Weights of a small GPT-style language model, trained from scratch on English Wikipedia: biases.
Each number is 128 + 24 x the weight over its row's rms, rounded and kept within 0 to 255. Layers, rows and columns count from 0. Numbers have three digits each. The size before them is the row's rms in percent of the matrix's.

# layer 2 MLP down, 128x384, rms 0.0885, rows 0-82, columns 0-31
108:120116107134108114094152155170118139105148107150122114112128127118086115113142133129091126154093
095:079140090146119125179123116146124142137083099096086128138139067103129157149130113130176120150118
089:133159133098204107190179096197127128129120155112116142117119114128131099104169146123114097155119
093:138128088150105153058109116152122123136124079161172125128138161144165112133162136123111135130150
098:148175104151097069081128108153116122169116118134127144088144116094111155170119128118113095091120
094:097109088114156116091159114128171103139101088162162108134127077151128183131161145138173181134150
087:121153122122110122180124125146133144162131150132143112113178141102105079095102105133162149108079
087:128097184096140092094165135131119104148122141116139098081181170093131158143160156142122147122123
095:213175076109104141136065111144134100143113142170120118165152124123150144134146105183143175105143
088:112092077158134126163154106088077173135125115139174162123157160123100150077117131125085141121109
097:166085163163133113108124129103119132118121158132146136120094104130136164143123138129144139101158
106:089150164151141109128126120066115153106085141125134122102116125138156128160154153135089116162141
089:153138119160107150087108145134148103123145129163152135143181130135153125121134114111070153129147
091:160126150128172142101134104129158143077143111149118087130167118122164114072093153122136129160134
096:086139126129112101083124090111115146137086137122126119092143158135081145085122128172087122153108
099:122115136109172124138151131096103132147147156116146158110144119126144128143120114084079147129137
089:082114085091108133142094155077118135134102132128134129150112106128120181111132143121104144087113
091:138131146116124128144154178137147148110154114154109095139149151151146098211158150112110164155141
098:125133105172121154121113109122122140111126153158089160154125125134139133189114136105151147119141
093:094156134148087116125131092173143108153145148157108113117139114137142132061114092134151128123124
097:098063128152152120106164176142160130128126135145150131118123139116133190159147081087175071156133
098:127134141132159110185104116116095139153116218165157163116093114109170112146141115136144110116135
093:127088145094113153155115131172116149158143125108130087127147119143080133084115117122164065111121
095:039098120088116110095133142136114177124127126097136162119141163123156125179118122119137193133161
092:142107181152106143148105147163087145150169076100139093140110136132120090139110117117114110124143
108:118072150124144104099150122070109145088112110127123124115135104130139158184162163132103120157120
111:135163162164103112102107160108156080104092103114136084107109139113109114100105127083136116119098
097:148133122121132124175118122121107099118139127129131168133142141100113070106190157145124163153110
088:111104133101172143125126124082144153134157172122101167136114105149117137105147112122101149122099
091:094124128122138159122068121138133145114105114101102160141118161137055087181129148151112134125076
093:117134166129114136174139168103158145130108044116137084129144170127126189073132116116151132104110
097:145118137138108138142170077120163159149197109114124136133157147124102060152132127124112143143131
105:201093151146159152166104158132091141106144115167116096156122093151093106157153150110170117133097
101:093098136082133121168140083142109140180124172116066064139106127115177109144127133134161138120149
094:120129179151135129118142099136104108161093146173122165115118114129121152133185136136103087149135
116:115149172113119083124132141150078161109148128154115071109138162105123090147146134121086170144127
092:129072062133091131152115161108154091099176098120079112154100152105128139076162138145133103135115
101:118131126092111156068124091115135147145118104131116150144155117149088165159110133191121159119112
108:134118166141184144207095143154057171134137146129108127154101077154162138154141125136132120105132
082:114146106110147146118112165182100128138143147158142091123107053155105090160137158149152100122102
085:116145168125181130136131115105110129106149155131121153121068110136101095122144161171136152143126
090:119160102141095097105108173152135148140152117132114076102133147124166144161116128159165134132138
113:117136125123145115157133149110143110114111128117089223115116150118106158137116172132099116139092
111:135122137172137167104108143125133139107123076176134129176099127133084147098100139136073130168110
092:117118108136141131123131117070139127156164121152147110146135173120137157141112128102162161105112
104:106135080123129134104185104161119164093143108132149141144106184112142133180118117092172159132096
114:117130103188148090130137132118131150161088127175132161113075150104146106140160119173096148110169
082:152174110137136084119155121175081175149056157144151105111092076113127113109177118064155131139127
103:166100142133114112122123107121146113152101083178167120103113150163128115091122165199086118114139
106:142127127119156098104118089090118192172131104114158132123078141104125122148084138211152142065125
097:134133105122132169121145151177099092129128160098130094157144111182117102107099153113114094115128
103:120146129136124144075110152132172177107137177130117133120159178125117115100145132119099122141119
103:080114131146094113090114154105149169146170125127162088130068124093133183119115125151097133115116
103:123140115107128129128113135091123123105097152130138117134092087164158068143120118140135112136129
088:154135109125152128118114177110119108153127135165152161141102097119165105099183093155111137137145
105:097144075107107182113110105141171122119135152136149105154120176132102168144110115160150151120110
102:105182133121141117161128133097095141111108138097097138132155140114134107174160142068114095129153
111:124160184131147150088129141108152098107102132096113140135125192138090126156110171099134100125101
098:127113115137124095118160114165184059136098117156112128084086129116114123107148176094135115130144
107:101131127101136166134108092162109141120084178086092134144117095148135157146106090127172113127156
104:129151145113154116091122115123158071111065137125106135104123103143132147130135128129173157132137
097:097095139124118140165111146166114158126103115096122112130162134133133141113101137120125143121129
096:168142125137090122100127129159150156160132077147131149125135141108144110127141123146139078136113
111:136164163117145110123152131145155181105136145140148138101120105105111115087132122092117109153127
084:149165170111131170140105120133122098146108108086106147145160104132135136112089111124140124148129
104:109162142165126124042142130132100198122132134124144110119158157113099154065122121106128111147095
095:149126116133129088125151139092110087137161140092128148084130126112139124132127137158105105141158
105:179106098143092097132154109123138136155131174158130106095098142143107152100147148152112083126115
088:147119137102167123161106156104153124127114111143139144141126099123128109136104111110179125101135
096:096167146096123174134096170122118085098144101144136146156119077127129131118105100107105131112128
091:100128156130140115120167141070121073138121134150092103134161157110137138152122108097098156141117
105:090124063117152105132122152103113087085127158112164133124083129131090152109119139132151135119107
098:121091046156152132174132084168141101127102103109125052132106122118138146131108095170105167120156
123:121107118145123129179133142145136135129157115114096142127137098134156149115062083127157139125168
099:089117134166117141124101086146139142150102107099104096139151110085124117083141113106215087109127
117:139149124089088071159145112077117109134147099083132126065103121142129072154131136155101114164120
155:122107118155123166182121151113134128120142132109121136159126132163183136150115113127105128151168
096:156134134129146098128166112122175148078132172102152107075124113112154128166160139110158071138140
101:132161117165120165102120130101116093152115142100120094151149157132122137136116157152120139131113
087:092173174096161122107146199104110106131144102160146113145166142125113136124128124104071133146117
097:074180105114103093138120155098130190127116119117094115095105090109132091125124141118192133133116
104:174138140165103096106110102077136114127149101141121064113050136115158092064166135104164137107150
106:131133120121124170140120098151122123115127164121134119178141150156171133141121120128098128135167